{
  "norm": "rmsnorm",
  "norm_eps": 1e-06,
  "dataset": "wikipedia_en"
}
Each number is 128 + 24 x the weight over its row's rms, rounded and kept within 0 to 255. Layers, rows and columns count from 0. Numbers have three digits each. The size before them is the row's rms in percent of the matrix's.

# layer 4 MLP up, 704x256, rms 0.0716, rows 254-270, columns 0-127
105:155139137126152084112112126104125140118122087091130130110116107096098103141140106143158117128126133161148142143132153137167143081117134095130132108159114157164147144132149101101103153095140122163169129154140136169154194110128164134110073123103124147103108118128166162100152118144123150118070118088112136114129093140112122151171095124165136155127121156101178136122099102070156122124130
094:122090101124129118146175134137132120111163094089125155190147132117166137102162141098150149133069133158162146129131106139157152120104127099121136106154112103158125136163132078111169131142093109140144145162123161107115125112130134154091129120091069126129113151120105147138106104110092149108129145092167121100161124119086157108153090102133125159103163137144131156113152141150100126155104
102:107135091118151212094111116170174112160165113123147090139113111116096113111158123123124146150118110129139143153148141101090159114148118099114092162160133135132131122129136130154122124085138134113094167126130160155160089115121122080148104124154115118109132169167186095128117109108213105138127108170116142131105104137128109116108112137112151088167135115119121128172116102125125140138122
096:123156149134131126123106084140127126100130129123156125138094112138108121155165156141154119120106099108097155156084117128101090126161130171076144106160134127145128134107145131097146138132146105123110132140152092106106087134146132122128107093142113138105147145095135127147111124159151135134133124134119148111107153133145165122122109165174167142110127152164072124154114140129129110099110
097:095135082123159148081103097152116114170109116162162126146134080157093133142127162117127132094179115128120130145162155127135150119115156120114154117122112129138177156121110133154121129102117082152156166102134103128107149082122161146116133131126176135139107127171156142127107142115109131131153137088107095154132114136125120124122139133172097093145134116138119110101123130089112143164126
103:149132119097139154116160155134132112161133156138097110154127144071118094111168119151133099120149194147164158128147160169095149146115138060142136092169111121138116162125130134097097147146063147083153112112094094146135126151140115117164085141149076135158108128120167123116097121139139114156107113125138138124109130140130116134139126132128126094112138131125120120190159097161128128132119
099:123136084137131109141129111143145110159104107152107155130150132141135145126122143149156135109103138107110138131094135151106122078101141146122096094161103138091159118162134112071123128114159188108161147146123150107131089137134131121129150140110158158130092110104087144108169150089162134134146157095133166168142136099129184128116163163125138142140116127157145120110098125110163126162147
105:103113128100149141130133131147100097132098110101095116133070140148129127098127112114130137121143130104090123133148145143094162129117131170099146127125093133134148105133125111072134172155106093101133096098125106136155120124198137102123132178118117152114095104161176130141079093100180114105167125158084138162100153126104140114102120122146085137117139105155114127088158125155098108117117
109:096151172150108136168121128107078108101193124120122129129134107117134103133123118116135170154046112077148099126128143160150153167117133144124112126151116111114143112187125130133132157136105105139109146099136148171154109190094126090141116116086125118135115133112123100131116124092135114134130134116177133111104119121113166108129179113063130136117146109114130110131150101147068129152127
104:144103100093128107162158128138133101138177151120099109083128152118105119114167117134104114113088127094158132104096155136109121100120059139111063192159115133134131158104129093047107116138162116149136151122114124148132140107124129119146149106120093139154152100145120112125113122094139091134119105097098127104139110157111114162143132120155126136165179136085193116153147085136102115116127
100:124141117124105130138142157122108143096114091120156122178085109126094122109096158117135123124106190139137112115120170122104107135142171098119112113169125157119141148153082122136131143135098074139161091126159122192089137154137128138138149171131158147137121120147133170163134121149135124111107140111129158133102190147139153104121119118121142161139106125114117097170123135172140124157139
099:097147125109144148166156140106116169153128151116133112159159128119121140149163128082111091108081130138134136109101129098106164118162112125164147140137105113135107149094092071124116161122168132114142128130110119122101143114118112115113116099137144150124129105162129141113126121116125161157124168098156137170122172138147161113121143136122122146110091172115103114140132110119139155104125
093:128127159176161097136132087148135127137107151080131123102133129157138164175090126131080071170141104125099132151080129142136175118119124140158111131133112112104112115125170099122167151098126096139144125115139105107131099124135132118115124124134112118154188110145135135138138104144125169129135121147121124156104117123096089144110089107126140162175084146140074096156119146200146095171151
100:171119136142135162115107113123114107164148128114084162123134127186089108157094122104166119094104154131144123111161106155136121127092099153119130095153158119124153154160097114129134175092185137112162144136103138116130135115140119115114120112131146132173124147137102083089162167128114130154126099106075112083142135130148099147104094140125142125094116107093112096121116120137153086113132
107:161135114117161109122156112138138105111127149149150146105158149138134132094148075113113143121146091133185144158136093110123127095128110104148103099174106151120068129104113101100109120114125133142125135135134137137095114177138177140102167112129137092145079122124146156140167114113159152106129136120156107152133149118121126110112115180131116099115123187177085163132104169103096141110117
098:108131098082134158114129124181103128141109125134128062163106121111132135147126164150121115142140075091134128168133150143144136144113126140121085134143134131129157122122101125135147172116157132114120093147126114116093111174110129098124095166102147151106139156140092127157182143144106148146123131154148109135163149165167159103172161156101123149103127162133202138130156094083133161148120
096:087148073165136122145105158120135146091125089115128094088129135178109115118145142141111137122129092158148161100123132139118141137096124127133080122101092166110152151151099127154109123093112151143141122161131115147105127125104123123099136083140169138151130058115129115149124122088102157138115111133120123139135111108142106123121153078121155141090111093135099139101130091118136143137166
# layer 4 MLP down (transposed), 704x256, rms 0.0803, rows 254-270, columns 0-127
111:132143147146137118139122093098090144114073126157100130155125119117118169101105151161102111101140083107153122099128167116129073116146133171124092152125085150136155120169127142188111120133181135150125157133131104125142155095100131141124109170136146107147162149144143117150145150100112069174112140108118147079113116129106123095107107103101115145139150130135121114117150130149149144172136
096:106138141124143159169124121134117116132105116102149123135089145087124124152142169080099104125172164123072101116149082118155165132142119143081150139103125117142120178117156118141182162127106099136158132161140124147161114166115128162138125103105141131112136123074095113169120079135104168146133096060104107115095136107155143109107148163104160129132121163097164100125137145097097128104129
098:095114131150088166133130152136129129095142104136131129141092120131113112101113119140183131141136138133115128089129106133140100129086106075138091144083171122132107125144147116099110132111157122145136149154160122152127129148143099132109117113160145149135139097044121133106174097119154112124180110109112109192117126149143132104103075173153136137119087171075127123121146143153146156150157
099:158114111158116135123160118097107128097130113118150156130115079173163131081152124151101131155167127115147084108085112108150148114130125093097095111130133187138120161113112157138092132149115064155075142090130158134120147130107088135114107124088204138126156122138142126124156136124129145082133122121114136155123174097112138154111118178121124122143164164102144138115142166136133132096137
100:090099158129139140125129157144077149164129138099102107125166126118151145088136136129125165101135125157108110157094082118173152130170135160134155103171138138122146190111112087124122125174110121113118120181105125125147117128125159132148146092130140105105159133122150099148115147127142171095127108128116098126141143141088113128132105139169194132164116109135135115104145105168088126117194
102:166159114147122123117140092106134052133116182122096132187126122134107119117180108131127108135150118152154116099118140136134131128134117119142181123127138089092103146103116107157190164128107161114089109180110110108180117118108107146115116113107122082140153106093173120119116125156144119174090090131102127138121130130136138099130135177125147139172134138114115116129138135134147148117149
110:086134129132122118152074124166150116133137114107111101104148111100116118149129163155145089156130135162103130133097126140120136092128114150145137164157116126115139114115140112099144147120139136114154152207106101104085118113137147128149114087133146057143128133144103138113135106119103117130122141135112128172182114125171119105150155113089138141116066111101124162148121145155136153140133
104:099118164083130124114103137137180115146106139096127118097126124125107140161147098120121109071121182174131108123100139129121131134154130094099121131130134121110124135111142161135099110156110109145141171125184122127149109102117150137116103150098099100124143121158150110075108114150162162154084105145096152125119114143147109121126122098182149145154108143097107160106082108114131153146116
098:141108162087069093153109128122123126120114120103106080108146124161093092155133121130124146152150154109129129129115110188143147123117120103122108139152126101144100097103133123131136129108126163129133134118126102127125071132182155114145136124130085115075126148116159157158075129099096134139142120096115110116163138127150161122104094177121105149146119117101159107144152162163133147128129
100:159127119087120104150122128135120112131136176145119157146147159104140124152109163074104142093161157128107127112110183128143154119130128125108171103122164074116107135144169127146119128120133155133142133124119112158101132142105158102134144092153097102088103138136117115109136138143152133123123142111101139108096118163154151118154158093138143086149145146141128110125124116116139115144153
104:089126114113134094101138158175119089154129114126142118150144131117134168140102154166126126141102085128112156128117146158135152109140117136163123120103110121157063097159139122117168110138108128144123159154135159122116128153121119111102086100144160166172128097098162170126174124137157141128113167105126138092089118142142153106131110159160125134107131142111092121127146094121179098126126
094:150142093173166115157115101157133092116111128124153144136095133148189107081142098154157135135138153153137136133128151134152113185104141108148166128129120102117085171135087120111132140081085161139150129135118120149146141054159100190111136123170120121111128120114146110150141151142129144118143175134112151135125125124104177076138110120150116101082133117160118093158060134119162138138125
098:144105145103182125116138106104091171114098117137169098132115137130159111088143062136151143097124128143127094142109114091092089130104160151125131170106099109133158098109115110125114139160170101114112135123130114129104151129136099116125111140081134149111101138146112099105142159128144113121131156126164052157120169126121121146150098159127168116091137073101128092092115115118146134131127
103:144118148111152151150145132123159147151116146119119113160169148061121146113117137092094138087155143126132145125074121081140119120161174093153131145178149126142055156140145128118138079159101134101100111162165173137128172148120144122117110098109137179165107115091129103107141124156154144176074175146121126103108137159137140152107119128138122128186165112158159112103099107139150089169146
087:142151115096112098157144133101135091126086103152096117111102115158122150137086092112108100174132138096129093110169095124116150095113124127094121184136120125149115077125123097106156112137111135143114132147125120056150093088174086141147104134162120122122102161072145134111114141159146130163109162108095093133137117115136117155136109152165137152131097138133092143178157140136138150134127
098:059103117131131097103113139118100106138147110154167120164147089149109139102121118166100140133133103129124134141118074138156120144072093126088126172124117131126135140152151181132116128086136141114142088127150133133144122165151137113092129096194120127115178127135128128128105146115131138117141144076150106114155174074145148138101143136155152135148141182139108116076160166144132087134177
094:117129100144111138092160155105082074119138118120144114098125158119082139134156154119140111190136120153124148132146090149065090082104112126105173138149110169113133118148110141108128136128108132152131121096132147111122136163152166136099119138135123136120102097101139117136130158151150127140122137073182116096138144138144138095103120154140112108167095126086126098177105130153108104126072
# layer 4 MLP gate, 704x256, rms 0.0715, rows 255-271, columns 0-127
096:103161106100125101112122138156144158152094109093123143087126125127067145183138135136095110136178086119097125156130106099150090110119163150149123129109140108137131093150129125136147134127111089110173119108155111128118098130047131133126138125166145125126150139129115146123087165143145083109092136121128122119165158125123138143104146125124118104161093113099154111159054105087146112116136
100:119155131100130150107130105126101121140135077111120115103113084114142097115148138116133147143114133157099181125107142129102168117159126123115141135167106140124091155120164139117123171119150108133131121108135110120092145139108142144139139086166142119098137117142137134122163115128116126152118110154139131142138153133107190161112197135110083151118125086158134157112110144134112095142116
104:135157112121129145136120136127127091143140158098120101113131119132151101150138090174128122174146152116138103145149158100114157109095101105138160119190170123136118180167158092133130137123121104187087097116125108148122166067151085128081105146152137162150134171114130132156168143133150110147156128148167127124132125140143143121084082114138107107130121130129142111107167175120126166134131
096:142134167082151132102102151122126135109142138150189115110157064117119121118173080122120121099078129128143147135141149114125124144107095132149132144114180138147134132152184091160126125146114103140102113066140150102157118087144119112117131109154128115132103171144127148106131104127135128122099114142165150099171093126096188128152121146097147092136141107140137106109109116140108157170116
103:152103143124106152122096127142106142110126143142123134115132073149121124106117106093150117136118123091100106159156170085118162153115139163121138125144122187181128090116104125175117134114078102139095121120126129122101156119120099151154170099142125095120129150139129161124083104140148122118196138122139140145129124078107078095107140089158116168119130142138114169081138122073154115123171
097:134106138095165095121135173115125157134099128130126087112124121104138086131085146098151088128094166124114116162154148143103126094082148136128111142113150149117160140133132152086098133121138126148099151147096154153115129118153090134134132099119100099080155155108166085111139148096137134159115112137126148131163131094123109122128111148111135143117169117124163181137146112144161147097087
105:136156147102108102131153120120095146152121082170112146160159103139155111179098110135139157174174118073156131122117114171133106115147125095151152118156152097172087132097173118133145087125116108071135134131131135118149150143126134128110147115139114146162128127153126129178113079132122133114118155146103120109167136131095118099143124121127137092130132139120139123078126122152143146126107
103:154113135144148156174136122098116128194131145106148124133106169101088124105108127112147078067113093131118154131091153096140120094177111081149123150112143092112146152091107108144151104163131139123115095100139118143125140117124104145086162153144131130134171093100151130169123164132123128107110160095116139092139090125149127152113146139176105129143174108105175144085126161097179150118094
104:141112126103160101121132156122136117122152110140136108101105130098100106114108105133130122111151118131130113122143177119146082116154116137168130118122103120129103126103123143105163125119177181134159127145135103124113117154097136112085138113133120170115152139174137129171129126128089133084141099102130101150177080159162155142150094122182131113081129063118149154102143158135083127138107
103:119132127139106087151127141171138127089104164166138151143114146103154120128136176140093146117152133114126173111061147149145095152114168188103133105163100151166148096151149105149109132135111141152152130103134130094169128119170126130123135107136098121139157140098120144098159138118114133120101131130123109084125165090148129113157147146146125059135134134102120150082113128109088134161138
092:149115116153157114171093146127139076140146136150143108138117121115129101151145150161173170090137143169143135134151163110138119101087117111156109132119126132095111117143154149100118167134126116117127129093140144130138116155087183097110133106123110113133136161121171103129156168098159149087158132147111090125110095115154118122131128141120149145114104102164155134106115076146165149177129
096:133102172123136168134146143120100106119098108111128163099147180138142148142144158133093124113089118143172139157101121113120130142081113127115159102114146154131133132140155131115153164106135158157127147125111146141150153179126087138082130136115123156093124131184171128128120134118126120107115105136130085155162088160155103119114129142075120107081144097166153080126144140106145156124098
097:114121142112142102123068119134110101147122151096113080130131144132091151120156132171171151143114160121152111140132128113152139135141127125119117187154120133110140133143160105091123133134129101138120099148135090068134120121107129130116136088081111154097145143088138119160153100101128136165152162120144119160138081111147128085162131124144144080113136145107154085204143123104106147115142
101:100095138154098102136149139100112137150126135156128158116145153126112123129127157155160160158104133154108142135177139099150126157141103118093103131087166130146114100117119123130153146129155135109144113125128074118124164092138104115108125161125088134114125098153133101104091112084129141111125123133105143139131147129147138114119137125129136142124149089136171123106126150139146137106115
096:085143104115150116114142173209118112107067132148135116169130130102144112117099197121088127122103110125094139131160137113167070111104127163090144148125148113160163154120145104106156142121191119128150130143149156149159120154120132103124116108084131135128151107138167133152156106126133165144080102116115108127133156068099134112102127139134120119132164105141108166127164148152133095109133
100:149119141139125154095144153115154111187100136125175107080157158111135132184114110154092122146175131120095143149083134111128137113110109130115159163140063178161122104162171114115154137142121145122159117096127120178128135153124125127121148126130118152121137106117139098137128098094135171116113131095145125112168148096137096137151128114105096122132148106140093137129093136139108188118134
103:159090087115082101092080094102101132117141144097188108115099126114126087107125126152105107119152155109112141108134120179115107125136128108106173061155116128137145076145131127095171117151118106126119125152124145133099134127116132121123131103133111104112101142126124084089146101175139114163120140079131129123142137159106184109125135151141118127067120149103139123122129105111117119101172